Weights of a small transformer language model: learned positions.
Each number is 50 + 15 x the weight over its row's rms, rounded and kept within 0 to 99. Layers, rows and columns count from 0. The size before them is the row's rms in percent of the matrix's.

# o: layer 6 attention output (transposed), 128x128, rms 0.226, rows 53-73, columns 0-63
# v: layer 6 attention value, 128x128, rms 0.25, rows 54-73, columns 0-63
# q: layer 6 attention query, 128x128, rms 0.303, rows 64-95, columns 0-63
# k: layer 6 attention key, 128x128, rms 0.277, rows 64-95, columns 0-63
o53 098:71 39 40 48 36 25 49 40 46 49 70 34 48 54 53 53 36 55 65 53 37 52 27 46 44 51 21 29 48 56 59 53 39 60 68 35 34 58 71 52 53 64 24 58 47 58 73 28 57 56 47 40 43 56 45 37 65 48 61 50 60 63 44 31
v54 087:44 63 57 60 67 27 62 51 25 57 60 63 43 44 43 36 61 57 43 44 36 56 44 44 40 39 42 29 49 49 36 39 53 41 38 25 15 28 80 28 35 63 48 51 55 44 50 58 27 61 29 45 52 35 33 81 80 58 46 73 39 76 58 47
o54 090:68 45 55 71 47 67 54 59 39 55 59 50 58 71 58 43 49 51 49 32 58 33 35 47 50 64 44 66 30 57 49 50 55 69 52 59 76 83 46 52 56 50 38 75 54 58 23 48 53 50 55 42 56 41 27 37 24 60 44 41 50 22 30 49
v55 118:22 55 23 72 33 66 53 41 58 84 60 76 54 35 36 65 48 49 61 50 77 31 41 48 50 54 45 37 48 55 46 29 56 79 49 38 38 43 37 35 71 65 65 25 65 48 42 78 70 49 64 50 47 41 52 53 53 47 53 28 55 44 32 53
o55 108:46 28 28 37 54 76 56 53 33 37 50 63 48 43 54 49 63 34 47 40 46 34 20 41 54 60 52 71 68 28 62 87 52 35 35 79 65 70 16 44 50 59 46 35 41 65 62 43 49 55 51 75 44 76 44 24 50 37 55 27 38 62 47 84
v56 092:49 55 60 59 43 67 49 57 38 29 54 47 53 13 42 48 60 39 73 18 75 63 24 45 70 35 67 37 27 65 55 58 61 63 72 20 62 65 55 37 42 73 33 54 51 59 48 46 42 58 27 46 38 51 49 48 68 36 75 42 45 34 33 52
o56 092:52 52 19 35 61 21 28 58 57 35 64 46 27 52 63 72 37 47 33 51 44 55 49 75 56 67 30 51 25 32 47 47 54 30 35 62 55 58 54 45 79 48 59 59 30 68 56 54 41 46 74 42 17 26 53 55 55 33 23 41 53 67 37 58
v57 104:50 63 15 56 66 43 43 50 44 52 50 58 37 57 56 36 44 44 51 38 17 75 64 73 45 31 45 66 40 58 23 46 31 72 43 71 82 36 55 40 38 62 47 51 40 70 42 40 38 60 70 85 63 92 50 61 57 31 66 59 52 56 82 68
o57 095:51 55 53 64 35 56 27 65 34 44 54 49 35 53 64 27 35 57 36 26 48 50 57 63 55 36 65 46 55 48 31 35 44 41 45 91 41 51 39 39 76 48 60 51 70 42 19 56 27 78 36 49 28 57 42 81 57 30 65 56 45 45 41 65
v58 104:45 40 68 62 68 64 66 62 59 62 58 31 54 33 20 67 52 54 54 69 28 39 54 45 68 37 47 47 48 43 37 60 74 36 36 41 60 61 74 41 38 45 31 39 74 40 36 53 44 49 42 69 49 45 50 55 65 16 80 31 48 39 22 15
o58 103:40 59 47 59 53 19 54 48 73 21 44 50 39 64 76 41 58 53 50 51 73 47 49 19 49 66 43 64 39 35 61 51 56 51 45 40 40 61 53 53 49 28 41 48 36 48 49 50 61 40 64 80 61 73 60 49 64 65 55 58 62 66 46 96
v59 087:62 43 65 42 62 54 50 60 31 38 62 52 44 41 56 59 40 55 59 78 30 36 61 53 64 32 60 22 52 52 40 76 44 46 59 35 49 65 63 66 69 21 26 47 39 49 49 44 47 66 58 69 66 29 63 40 20 68 43 27 66 66 25 47
o59 084:39 68 68 30 59 55 69 41 58 66 34 63 38 57 58 57 28 46 40 29 39 65 21 55 62 59 69 42 57 56 65 44 78 73 41 58 53 43 30 08 51 54 41 43 59 47 65 43 51 60 44 68 37 48 54 41 44 60 69 51 60 53 49 54
v60 098:55 75 29 53 40 34 43 54 62 47 34 27 46 74 36 69 43 31 51 62 30 59 44 44 44 41 38 56 53 38 63 35 63 76 71 10 67 62 28 35 50 64 65 77 30 51 27 54 27 63 54 40 36 50 64 52 25 57 56 50 18 83 51 27
o60 110:19 55 35 50 62 64 54 21 20 59 45 55 82 49 63 68 32 69 40 51 64 77 33 65 36 35 30 46 43 43 65 53 40 39 75 69 28 52 69 56 31 54 29 64 66 28 64 69 56 25 44 67 48 50 16 34 65 50 34 61 43 65 50 49
v61 092:56 55 41 61 58 41 69 49 36 87 61 29 44 67 37 50 57 56 45 69 38 55 50 57 62 46 53 46 53 31 71 28 49 65 36 46 28 45 27 75 52 51 26 64 36 22 49 26 68 47 15 76 48 31 66 43 62 39 66 45 59 53 57 54
o61 101:34 31 41 47 57 78 32 74 35 16 58 85 31 55 80 42 19 60 29 43 68 69 35 33 57 66 61 43 50 39 28 29 39 58 44 55 44 29 23 35 28 26 56 48 59 57 66 60 60 34 58 23 75 28 57 35 28 58 54 45 59 46 72 64
v62 106:50 72 17 15 34 47 56 54 23 51 76 57 56 76 49 38 43 63 53 58 35 38 53 38 53 29 50 32 77 38 74 54 41 39 72 54 71 56 50 53 61 31 47 47 45 49 25 74 65 62 82 57 38 32 40 37 28 43 55 53 34 46 24 81
o62 095:54 30 59 38 65 70 81 34 56 53 32 47 46 64 35 28 65 45 20 68 49 49 40 30 26 56 44 40 63 55 43 39 79 45 48 59 31 17 55 32 66 67 45 68 73 52 51 55 26 50 41 58 76 46 57 38 94 66 66 66 39 34 73 53
v63 107:37 70 28 66 58 58 66 19 22 52 33 67 60 70 55 61 32 33 61 49 46 67 35 47 31 50 48 44 48 83 43 34 53 37 59 59 45 48 38 65 68 55 68 45 68 65 20 55 30 79 59 62 70 40 48 58 56 35 26 47 21 38 36 72
o63 102:30 09 37 51 57 59 64 74 31 41 54 48 54 50 43 29 67 30 69 42 51 37 63 59 54 69 48 55 54 54 51 54 66 53 56 60 44 53 64 48 64 55 40 99 53 42 50 43 49 42 72 62 42 70 45 56 44 70 74 84 56 57 50 49
q64 078:55 55 59 52 47 53 22 77 38 55 38 49 35 54 69 42 39 34 50 70 41 65 67 51 56 62 50 71 37 38 56 33 61 48 43 63 58 43 82 27 22 49 50 37 57 65 20 44 47 36 66 38 65 54 48 77 30 29 43 64 65 33 44 29
k64 092:65 51 55 36 42 68 27 56 57 30 57 30 36 44 68 41 21 58 51 72 23 41 50 72 71 76 38 45 47 25 44 50 66 54 42 58 51 54 88 58 31 61 34 41 69 71 33 37 24 40 49 36 53 60 58 56 25 28 54 53 44 30 57 40
q65 076:63 30 22 36 54 53 44 66 56 68 15 52 26 58 43 64 54 50 50 17 67 64 71 38 52 60 65 65 47 46 67 43 37 33 61 30 48 59 44 43 56 72 45 61 56 52 49 55 48 55 64 46 60 50 38 43 43 53 79 15 49 31 45 56
k65 087:59 22 51 55 44 36 62 57 19 66 39 44 51 50 41 51 73 62 49 59 44 42 76 55 60 54 52 49 38 49 72 53 49 31 62 41 38 47 61 38 59 86 17 54 63 51 30 68 54 52 75 56 76 60 43 66 35 49 48 24 47 13 51 27
q66 082:23 67 60 54 43 37 45 38 93 66 56 41 60 27 71 37 64 28 51 26 57 66 52 58 43 35 48 51 44 41 59 47 55 43 74 35 26 51 53 67 42 28 64 23 59 44 50 45 42 64 56 36 76 32 53 37 46 36 35 43 54 63 64 74
k66 082:50 60 63 61 25 59 39 66 36 58 58 32 62 68 42 29 25 24 67 38 35 68 12 55 59 64 19 46 45 40 52 35 51 44 43 35 28 63 42 18 47 37 33 52 55 40 48 51 54 50 45 65 59 73 54 34 25 32 55 39 44 67 79 60
q67 081:47 49 62 47 67 71 59 45 49 32 40 61 59 57 41 76 39 75 43 40 62 52 43 37 19 60 74 66 34 54 49 22 46 41 29 26 36 61 77 39 37 65 44 44 39 54 40 37 65 55 19 42 46 46 24 79 56 23 65 55 39 76 41 60
k67 085:46 53 88 48 36 46 28 56 65 36 39 55 48 43 34 91 48 57 51 38 47 58 57 37 56 40 70 67 57 54 36 38 46 37 37 62 36 55 73 47 39 48 40 68 29 33 39 57 69 47 27 46 47 49 05 57 42 38 54 25 62 48 47 55
q68 080:44 53 48 47 67 41 47 46 72 54 22 52 30 40 52 41 47 50 85 45 69 26 36 43 18 44 43 44 65 51 44 47 65 51 44 62 47 14 39 64 52 33 53 48 19 52 47 51 78 87 21 52 60 44 55 50 46 23 48 60 61 62 29 48
k68 091:43 55 32 48 56 70 55 47 35 54 48 33 59 58 36 39 48 78 57 83 83 47 56 64 43 55 34 39 61 60 43 54 68 43 28 62 44 55 31 27 58 15 55 60 32 56 55 49 55 64 47 73 41 58 47 45 43 28 54 35 61 42 61 67
q69 087:35 70 65 28 50 49 27 55 66 69 71 61 37 29 15 74 41 59 71 51 29 48 44 51 60 55 54 40 40 50 39 52 37 43 63 53 76 49 55 87 78 59 42 25 60 48 27 59 65 48 82 36 48 72 57 43 47 54 33 23 17 42 37 66
k69 087:32 28 71 47 33 49 40 58 53 76 53 51 36 61 29 54 46 48 53 74 36 57 57 39 51 70 28 47 27 47 45 41 32 29 48 24 54 59 63 49 50 46 70 28 75 36 54 44 59 77 86 42 33 81 71 60 52 68 66 61 63 63 52 49
q70 073:33 28 36 44 58 60 29 63 83 37 45 49 55 42 45 99 50 64 71 38 47 56 19 53 73 69 63 71 45 35 43 30 31 27 59 56 35 61 49 40 55 44 72 50 23 72 38 44 56 62 68 54 34 73 35 24 30 84 60 48 36 48 43 51
k70 081:38 57 38 51 30 27 30 42 55 30 62 49 62 22 50 76 83 51 51 19 44 59 53 66 64 43 65 80 39 59 48 26 31 31 62 55 45 55 60 39 51 27 61 52 40 68 38 70 71 46 75 42 32 77 45 52 29 61 56 47 36 70 43 50
q71 073:44 56 41 47 62 47 44 45 58 44 89 41 47 74 59 37 53 35 49 56 32 27 45 55 62 77 46 51 49 39 44 60 48 47 36 69 53 41 29 52 91 60 51 57 37 72 66 61 51 72 31 41 27 46 51 54 40 23 41 40 47 34 13 76
k71 079:56 72 38 41 57 48 66 62 53 53 58 64 42 48 68 51 59 24 58 71 37 66 49 56 55 57 32 30 40 46 41 56 44 53 49 57 51 43 42 48 78 35 74 41 49 69 64 73 46 68 46 44 57 23 42 69 49 31 48 70 45 38 22 70
q72 074:51 34 42 37 56 29 46 49 70 32 51 26 47 65 63 60 57 99 52 27 44 44 36 56 36 65 45 56 55 63 45 37 61 30 66 34 27 65 30 48 47 50 35 55 86 30 57 36 57 31 33 45 39 41 42 52 39 46 60 41 20 55 62 16
k72 079:26 59 52 46 27 55 50 53 92 27 61 51 54 81 40 37 55 78 54 41 71 42 68 33 54 39 58 56 46 66 43 37 59 58 65 34 92 30 52 45 83 49 80 38 45 40 44 56 77 24 65 58 55 42 51 51 53 38 34 62 34 67 73 31
q73 069:48 36 58 59 40 58 51 56 71 56 55 69 44 51 59 75 30 52 61 45 63 48 56 56 67 51 64 64 59 33 58 83 43 59 38 47 69 60 42 50 55 46 70 66 49 66 58 62 78 29 59 44 79 38 42 52 29 54 41 14 54 22 35 67
k73 084:37 49 64 67 30 43 45 41 60 67 69 42 35 46 56 59 39 52 38 50 61 47 31 55 23 52 64 90 49 41 59 72 42 73 48 46 59 53 35 42 30 43 62 25 51 61 67 46 48 23 70 37 69 66 58 57 42 59 29 27 51 34 69 46
q74 078:56 68 45 36 44 40 50 36 45 50 73 47 52 49 55 54 57 58 38 35 48 47 65 33 74 72 19 63 53 49 48 40 14 20 59 72 50 46 55 26 83 56 45 59 29 50 57 51 51 36 57 35 52 40 39 33 50 59 75 57 59 39 40 50
k74 085:24 32 41 35 71 27 36 71 72 53 59 61 48 25 55 59 18 77 77 28 59 66 56 38 50 39 53 35 30 66 59 66 30 44 61 62 32 39 59 46 59 34 48 57 43 49 49 43 53 19 73 47 57 68 47 39 45 81 45 34 76 56 52 25
q75 081:24 57 73 64 44 52 59 57 49 41 34 64 41 24 19 42 67 46 55 50 22 45 31 26 55 57 57 68 43 53 27 36 44 54 54 32 53 53 43 48 45 55 50 99 31 60 55 61 47 51 47 43 82 46 63 49 50 55 42 54 44 53 29 48
k75 085:46 49 53 56 46 48 47 48 54 54 38 61 64 43 50 44 61 50 82 45 56 35 61 44 52 46 48 42 20 47 57 63 44 41 27 18 32 47 36 51 50 69 61 93 51 51 89 37 34 49 40 43 69 57 56 52 40 31 46 47 57 46 36 31
q76 086:47 39 69 55 14 54 54 51 33 63 35 37 59 34 57 89 64 59 46 69 53 04 44 57 58 48 43 42 67 40 55 29 41 15 57 57 66 40 62 44 49 27 63 68 54 76 45 38 24 54 67 34 48 29 32 50 40 61 89 77 46 64 58 39
k76 106:45 43 51 52 60 71 62 46 57 27 53 56 75 36 61 68 43 45 67 55 61 39 32 40 63 54 54 42 55 77 48 34 28 63 42 64 75 62 58 84 54 43 52 76 31 69 63 33 78 38 47 29 49 30 46 41 57 74 72 66 31 61 43 76
q77 072:41 36 46 50 80 60 35 81 29 80 70 67 46 43 27 63 25 33 51 66 43 72 67 54 63 31 56 30 57 58 33 60 54 44 68 70 36 36 39 62 60 35 65 34 43 42 32 52 40 63 45 50 63 43 57 61 47 41 31 52 50 43 33 63
k77 083:85 33 47 49 54 40 52 56 37 54 46 41 58 41 61 64 27 60 51 61 57 77 44 45 46 36 49 55 42 47 45 50 40 64 55 60 34 37 69 65 24 42 69 50 42 77 35 35 34 55 34 61 66 26 65 48 23 42 35 58 42 49 34 51
q78 075:56 39 15 65 52 39 55 58 17 44 60 52 65 75 51 64 75 33 41 54 62 62 49 25 68 58 40 59 67 29 31 60 35 38 57 44 56 52 53 26 57 56 48 44 37 41 21 72 60 36 60 32 25 44 53 41 63 63 40 37 51 30 43 43
k78 093:58 52 35 61 63 26 51 57 48 40 65 52 65 50 59 77 59 21 51 51 38 62 59 41 57 63 50 43 61 41 34 43 54 30 39 18 55 31 51 34 38 48 35 40 32 59 42 61 58 29 53 24 67 35 60 51 34 87 31 39 53 33 53 42
q79 076:50 65 45 28 52 37 30 62 32 58 56 44 44 48 27 54 56 85 50 66 52 58 75 52 55 50 24 44 42 69 65 76 63 54 69 58 44 24 39 63 60 42 55 58 30 67 67 69 34 45 27 49 60 52 48 36 59 45 45 56 56 35 37 56
k79 077:57 40 49 36 76 43 26 27 62 61 32 30 17 23 50 63 32 64 63 62 32 44 42 24 35 34 45 50 27 57 68 33 67 62 72 62 32 30 27 31 43 41 41 55 50 85 44 46 57 60 38 48 55 50 66 32 46 32 36 44 65 42 38 42
q80 079:40 49 78 91 62 50 65 49 46 63 41 37 58 47 46 42 59 38 52 36 28 62 35 55 59 29 57 44 68 46 29 57 40 43 62 38 56 51 52 69 48 60 52 74 40 42 30 63 53 59 40 36 51 82 65 37 26 43 14 68 47 45 58 67
k80 083:41 58 26 64 29 50 31 56 42 77 30 65 45 62 61 62 48 51 62 39 54 59 59 46 39 39 55 27 44 41 44 75 50 67 64 29 41 77 47 37 63 45 59 60 49 52 58 35 34 61 31 62 55 61 78 52 55 61 27 48 53 51 63 71
q81 078:42 40 45 29 70 81 59 23 47 79 42 58 34 44 43 31 54 76 59 39 54 45 30 64 42 55 40 51 48 65 72 59 44 52 63 42 49 60 36 84 52 68 33 55 32 60 54 42 83 46 46 41 47 33 49 47 76 29 70 50 45 61 41 70
k81 086:51 23 42 51 42 60 69 48 63 84 27 13 47 52 61 38 66 74 52 52 55 48 23 50 41 48 23 69 41 32 58 30 27 28 40 21 45 48 27 47 53 60 63 42 31 51 49 36 49 50 62 72 42 40 77 71 49 58 60 57 72 52 62 38
q82 073:37 21 33 67 02 36 47 45 68 42 30 44 55 39 49 70 39 62 41 66 40 54 24 50 59 51 47 43 72 49 55 57 52 66 76 42 47 37 62 58 52 31 51 76 46 67 81 53 45 49 45 57 72 55 39 78 59 53 08 39 67 31 74 59
k82 086:62 63 44 80 43 64 51 25 48 07 42 39 61 40 69 71 43 64 30 73 31 36 48 47 77 69 33 53 49 40 52 58 74 66 26 58 56 66 62 39 34 67 47 47 46 41 49 64 63 18 51 66 38 50 61 91 58 56 47 64 50 56 70 70
q83 078:37 38 26 36 78 55 00 45 66 40 41 44 31 17 66 61 24 45 48 34 49 45 43 49 56 49 38 50 55 45 60 52 60 72 48 55 58 14 45 59 62 52 34 51 57 45 40 64 62 55 70 55 35 42 73 59 63 48 08 52 74 64 47 44
k83 086:51 53 28 28 47 59 17 41 73 68 40 73 52 34 75 56 20 40 56 39 51 55 47 20 26 47 56 57 47 54 89 49 68 64 63 59 73 34 20 53 55 20 42 57 45 33 73 45 43 56 68 74 41 61 50 70 60 27 50 51 58 79 65 62
q84 080:39 53 29 23 60 44 68 43 28 44 40 72 84 39 58 66 20 59 30 61 48 35 75 37 43 54 32 61 49 55 63 65 06 53 47 38 62 24 50 34 25 77 53 21 40 67 61 39 38 24 66 52 72 51 45 33 32 45 56 42 86 66 43 52
k84 083:41 47 56 71 63 55 60 56 62 59 60 47 72 21 52 74 18 69 39 51 43 58 74 53 84 47 31 59 68 44 53 64 22 37 00 42 59 40 55 42 21 64 59 42 40 49 45 40 40 59 85 79 41 47 52 34 31 72 64 22 78 57 64 30
q85 077:28 44 53 49 38 65 59 41 29 41 50 16 89 38 79 38 40 16 64 39 51 20 68 52 45 52 30 76 56 36 53 45 65 16 54 61 66 67 52 21 48 31 37 41 37 51 19 37 59 54 64 52 20 49 49 55 62 46 43 60 64 37 54 68
k85 078:32 49 57 48 42 60 47 67 17 46 57 59 64 45 71 59 35 41 49 42 58 53 49 69 58 41 51 75 48 66 68 23 60 21 53 67 40 59 64 61 41 28 42 60 37 41 29 47 66 64 48 51 46 45 57 41 65 37 57 59 29 59 44 74
q86 076:52 65 60 83 59 80 60 54 27 76 57 49 57 62 60 40 40 49 48 52 38 46 45 29 71 28 59 63 24 55 60 50 40 70 53 61 54 45 78 71 40 64 69 48 51 49 21 69 64 55 43 40 53 43 61 46 66 36 65 54 84 30 52 75
k86 087:55 38 32 56 67 74 17 50 31 76 54 17 62 39 60 47 46 50 58 27 71 49 35 37 23 34 81 67 32 44 51 47 47 45 46 74 46 70 54 82 66 48 58 39 58 71 41 48 39 37 54 62 50 53 40 63 53 59 62 48 63 34 42 51
q87 079:56 78 60 47 53 39 62 37 48 65 44 66 15 46 68 58 43 71 61 30 44 65 56 52 54 62 35 57 25 44 52 28 40 76 19 55 41 44 43 47 57 45 25 33 65 61 38 69 80 47 62 52 70 36 53 52 52 59 56 30 35 35 38 46
k87 091:81 41 47 61 49 33 59 76 49 61 43 56 44 54 71 43 51 67 53 49 45 59 50 33 53 45 59 51 09 60 58 25 44 67 22 83 27 39 54 24 71 73 46 31 88 47 41 55 42 64 72 47 63 25 77 50 29 48 68 53 58 35 64 24
q88 076:73 60 58 54 25 61 48 54 36 66 42 82 55 61 38 25 57 44 49 37 52 61 58 33 30 54 98 52 53 71 32 45 52 61 52 57 38 40 39 17 56 61 55 77 55 32 34 56 52 64 52 55 55 24 64 55 41 43 54 45 50 40 56 66
k88 080:65 65 60 45 62 43 53 63 62 68 08 20 52 45 22 13 46 49 62 43 37 69 77 53 37 85 83 51 52 48 40 44 63 49 66 54 57 54 58 43 67 80 53 95 54 59 39 55 55 44 68 49 50 18 59 65 49 54 59 45 34 33 41 58
q89 074:41 56 57 66 69 64 49 14 56 59 60 45 56 71 49 40 22 37 38 34 68 71 66 57 68 73 59 31 74 44 52 21 64 47 78 67 63 45 97 46 44 50 73 52 54 22 62 40 48 72 67 58 63 55 58 33 71 56 48 62 49 55 71 30
k89 080:75 73 81 73 53 49 43 49 25 41 46 31 61 76 65 43 76 57 32 42 58 72 63 45 63 66 35 39 57 61 39 40 29 59 53 65 60 56 72 50 46 43 70 45 46 29 58 32 49 47 53 64 64 45 60 54 44 58 78 67 72 46 46 49
q90 080:57 64 56 59 57 74 63 26 61 68 41 50 37 53 65 52 47 45 77 38 32 57 25 52 45 32 54 47 40 59 92 36 34 40 35 76 41 40 52 50 59 19 25 55 47 51 69 32 59 47 42 44 80 32 61 32 19 48 48 67 43 41 59 32
k90 079:48 63 24 62 44 48 70 33 38 56 52 13 18 53 52 45 55 56 50 34 26 54 22 67 54 76 38 38 09 43 60 69 59 45 57 38 61 37 59 65 76 32 50 64 33 58 61 38 65 80 77 62 48 53 63 26 46 53 57 66 36 61 64 25
q91 080:68 75 68 52 17 57 44 18 47 30 27 72 59 45 57 81 47 37 49 72 74 41 40 28 49 58 62 44 47 27 34 48 65 41 43 56 44 69 55 59 47 25 53 28 52 51 73 78 49 27 21 37 56 40 45 46 48 41 64 48 31 39 39 42
k91 088:61 65 80 60 51 49 53 50 37 43 47 57 60 58 34 59 22 50 76 56 82 71 36 51 44 34 47 41 39 33 53 61 72 44 79 54 48 73 72 67 50 37 57 44 64 45 71 62 28 39 30 48 39 37 39 61 51 43 16 51 31 57 44 45
q92 078:57 56 66 66 39 39 44 50 38 24 44 55 18 28 28 64 72 37 11 51 84 59 29 31 43 41 51 61 50 50 73 80 60 35 41 75 69 54 46 42 73 72 52 34 47 32 39 39 30 80 38 58 55 45 61 62 45 48 26 40 36 53 34 75
k92 087:50 63 46 59 31 55 52 72 60 55 47 54 15 37 19 66 45 88 42 52 54 51 34 29 30 21 42 39 45 34 53 40 56 49 51 39 54 58 27 49 59 60 62 27 39 47 32 22 30 77 25 69 70 47 74 55 33 65 24 52 31 69 61 76
q93 074:57 34 46 54 55 22 64 60 78 51 56 30 47 53 26 51 45 44 54 43 50 57 69 93 60 52 30 48 55 22 83 63 61 59 52 69 73 39 63 53 31 70 43 62 53 37 44 30 57 38 48 76 65 43 42 43 24 52 44 61 65 43 72 56
k93 082:38 39 59 50 43 41 90 55 73 29 73 38 38 40 71 44 71 30 44 34 42 45 99 64 41 72 27 50 50 54 74 23 44 47 34 55 61 36 69 59 32 48 50 56 33 45 58 44 36 42 45 55 59 52 39 46 41 43 39 61 69 72 43 69
q94 074:49 50 75 56 40 45 30 33 55 35 74 47 72 62 73 55 39 96 19 70 44 54 33 54 61 53 38 35 52 35 38 41 52 25 66 36 42 58 37 27 46 50 49 70 59 34 43 56 40 26 46 36 44 29 30 55 75 39 59 61 54 64 57 20
k94 082:25 46 39 67 56 51 29 59 47 20 99 59 60 45 55 52 25 58 53 53 59 50 57 35 49 58 51 23 61 41 32 56 51 71 56 33 43 65 54 45 40 55 42 61 54 47 57 65 60 42 54 49 20 12 47 61 63 69 44 33 76 49 68 30
q95 079:40 62 54 33 44 71 41 49 53 68 86 40 54 58 54 43 55 60 72 47 50 70 47 48 12 44 70 59 59 51 57 51 50 68 58 63 73 39 28 87 65 42 50 57 39 40 46 55 66 70 39 77 47 73 66 30 86 32 48 42 26 85 63 50
k95 090:50 34 43 43 43 53 58 55 24 79 29 32 54 56 76 61 50 36 62 41 41 67 63 45 08 48 18 67 52 68 35 36 72 52 44 47 54 29 38 44 45 70 35 48 43 44 55 47 53 64 51 58 58 53 63 47 54 45 43 58 49 71 55 56
v64 119:52 59 49 65 53 53 67 27 47 44 27 64 64 45 59 09 38 36 60 26 23 38 30 79 50 46 60 64 66 49 64 50 54 64 27 57 49 53 51 50 63 40 63 60 52 56 73 66 52 56 40 39 41 41 57 37 49 22 76 49 54 34 48 78
o64 104:65 48 49 37 56 45 38 70 52 51 82 35 48 53 50 87 81 45 40 70 60 45 60 41 52 71 38 31 48 66 12 53 53 24 67 53 70 41 43 46 37 63 41 34 52 42 30 31 42 50 50 51 54 60 67 35 58 72 39 43 54 90 46 66
v65 098:32 52 55 38 45 48 64 38 26 41 70 47 40 44 35 62 59 49 52 28 66 49 50 46 37 47 33 58 62 27 54 42 30 53 44 32 61 47 26 35 49 47 33 58 10 56 15 55 31 45 36 49 45 66 69 52 50 44 88 41 48 65 37 53
o65 093:66 92 44 57 37 26 47 44 51 50 32 28 63 56 37 63 65 37 49 70 39 61 69 42 57 50 77 33 68 34 45 39 66 51 66 53 65 38 51 71 42 21 63 50 87 43 58 54 65 64 53 59 72 52 48 61 54 63 26 51 56 47 50 34
v66 111:60 50 56 44 30 59 50 49 42 59 47 72 51 65 49 35 61 54 38 47 57 61 40 31 63 58 28 53 37 47 54 48 35 62 31 62 72 55 61 56 47 64 21 28 45 30 56 63 61 18 50 83 52 11 56 55 45 65 50 34 67 54 50 97
o66 103:38 63 24 54 65 55 39 40 35 58 42 35 50 43 55 62 52 58 35 38 49 69 64 92 38 55 58 58 60 49 45 47 64 43 77 42 66 55 73 56 39 31 62 62 46 78 50 30 46 99 50 33 41 80 77 38 58 44 54 71 36 60 44 37
v67 098:48 41 64 27 65 49 60 48 47 73 57 50 87 43 73 67 29 34 59 43 52 55 43 21 35 54 45 10 36 48 76 53 60 35 45 73 33 51 67 59 48 19 43 47 47 72 78 63 63 53 46 67 33 65 46 42 58 51 41 57 61 19 73 44
o67 092:69 48 56 67 52 67 36 50 51 36 60 50 59 61 48 40 69 53 52 52 57 40 44 43 45 61 56 43 59 48 74 42 52 51 44 24 35 40 53 28 68 88 56 55 42 59 50 55 62 57 59 55 31 63 56 49 45 45 31 56 49 56 61 48
v68 104:50 63 37 29 28 55 60 50 10 58 28 59 64 48 42 42 58 52 67 49 38 35 78 40 23 41 44 41 42 66 71 71 41 63 41 39 78 48 37 55 40 52 57 63 42 53 35 44 57 40 50 56 47 55 26 60 69 53 65 36 53 40 56 62
o68 097:65 52 65 67 37 60 49 48 73 35 62 45 52 57 56 60 30 38 30 52 51 59 30 65 60 39 33 42 72 45 48 20 35 47 42 93 49 64 59 46 73 39 77 46 58 50 73 33 43 58 46 26 61 53 81 69 28 63 35 67 28 60 50 50
v69 108:44 42 40 49 30 75 49 42 57 37 59 51 20 32 44 76 57 53 61 61 35 28 39 43 25 86 43 58 47 35 84 28 39 64 49 49 57 34 29 59 76 62 36 50 37 62 58 33 77 63 56 35 52 33 39 68 38 59 80 55 32 44 26 50
o69 101:54 52 69 33 58 20 55 39 26 63 39 57 59 63 69 31 37 14 50 55 70 71 73 58 48 51 46 49 72 42 34 55 35 54 51 69 22 57 46 58 44 42 71 41 80 38 21 46 33 28 34 71 31 81 63 48 50 18 35 40 51 56 71 59
v70 107:68 58 34 48 86 33 61 77 36 79 65 60 35 50 39 26 69 72 59 59 44 48 37 58 55 44 40 56 36 65 66 40 61 69 40 69 75 34 47 46 42 56 47 66 35 67 32 44 56 64 37 73 51 43 25 65 53 57 51 47 65 76 47 79
o70 098:19 31 46 39 31 50 67 59 70 18 35 63 42 46 68 70 47 21 33 45 44 47 63 65 27 63 86 52 41 37 57 41 55 21 47 40 51 43 65 63 54 65 42 46 57 54 47 50 31 35 48 46 46 61 63 43 39 46 53 44 16 22 34 40
v71 104:36 39 59 59 50 27 65 57 51 48 52 26 49 68 56 32 43 49 55 67 52 51 49 48 73 66 26 51 38 61 26 76 07 69 45 69 59 42 48 42 46 69 83 79 65 61 83 68 43 43 43 50 64 34 51 38 58 57 55 66 61 56 40 80
o71 095:44 67 50 70 35 68 30 30 61 63 42 73 50 41 64 75 51 60 48 47 42 41 45 54 26 63 51 71 52 39 39 25 73 50 30 32 51 53 75 45 54 35 48 34 52 39 35 67 39 66 43 41 27 77 55 45 45 53 50 24 48 79 79 20
v72 103:55 53 62 47 51 60 67 50 70 38 35 26 48 55 65 59 28 63 48 49 58 46 42 61 70 53 55 66 73 46 73 80 57 81 39 45 75 80 52 56 22 61 37 27 50 65 56 55 88 63 28 73 43 50 49 78 71 57 36 46 66 41 76 55
o72 094:68 60 38 51 41 50 15 69 50 64 40 83 55 45 51 45 64 72 68 49 42 54 38 57 46 51 67 53 17 54 27 41 50 14 81 61 38 33 27 47 86 47 52 57 54 61 55 61 34 41 43 27 47 44 46 17 40 67 70 64 31 54 34 37
v73 111:24 68 62 39 36 45 45 56 52 37 53 36 43 20 64 57 58 60 54 20 53 54 32 46 32 63 43 29 44 46 37 67 35 28 59 42 20 68 45 51 55 61 46 54 30 19 25 35 45 47 50 33 36 50 51 66 48 59 68 02 72 39 67 71
o73 106:75 45 34 47 82 37 50 66 61 57 56 55 44 80 33 25 54 31 48 67 80 57 88 51 81 41 59 54 49 51 26 20 61 84 37 45 64 26 36 60 41 46 58 57 68 40 68 59 60 45 32 64 45 62 56 47 64 47 46 76 60 61 55 35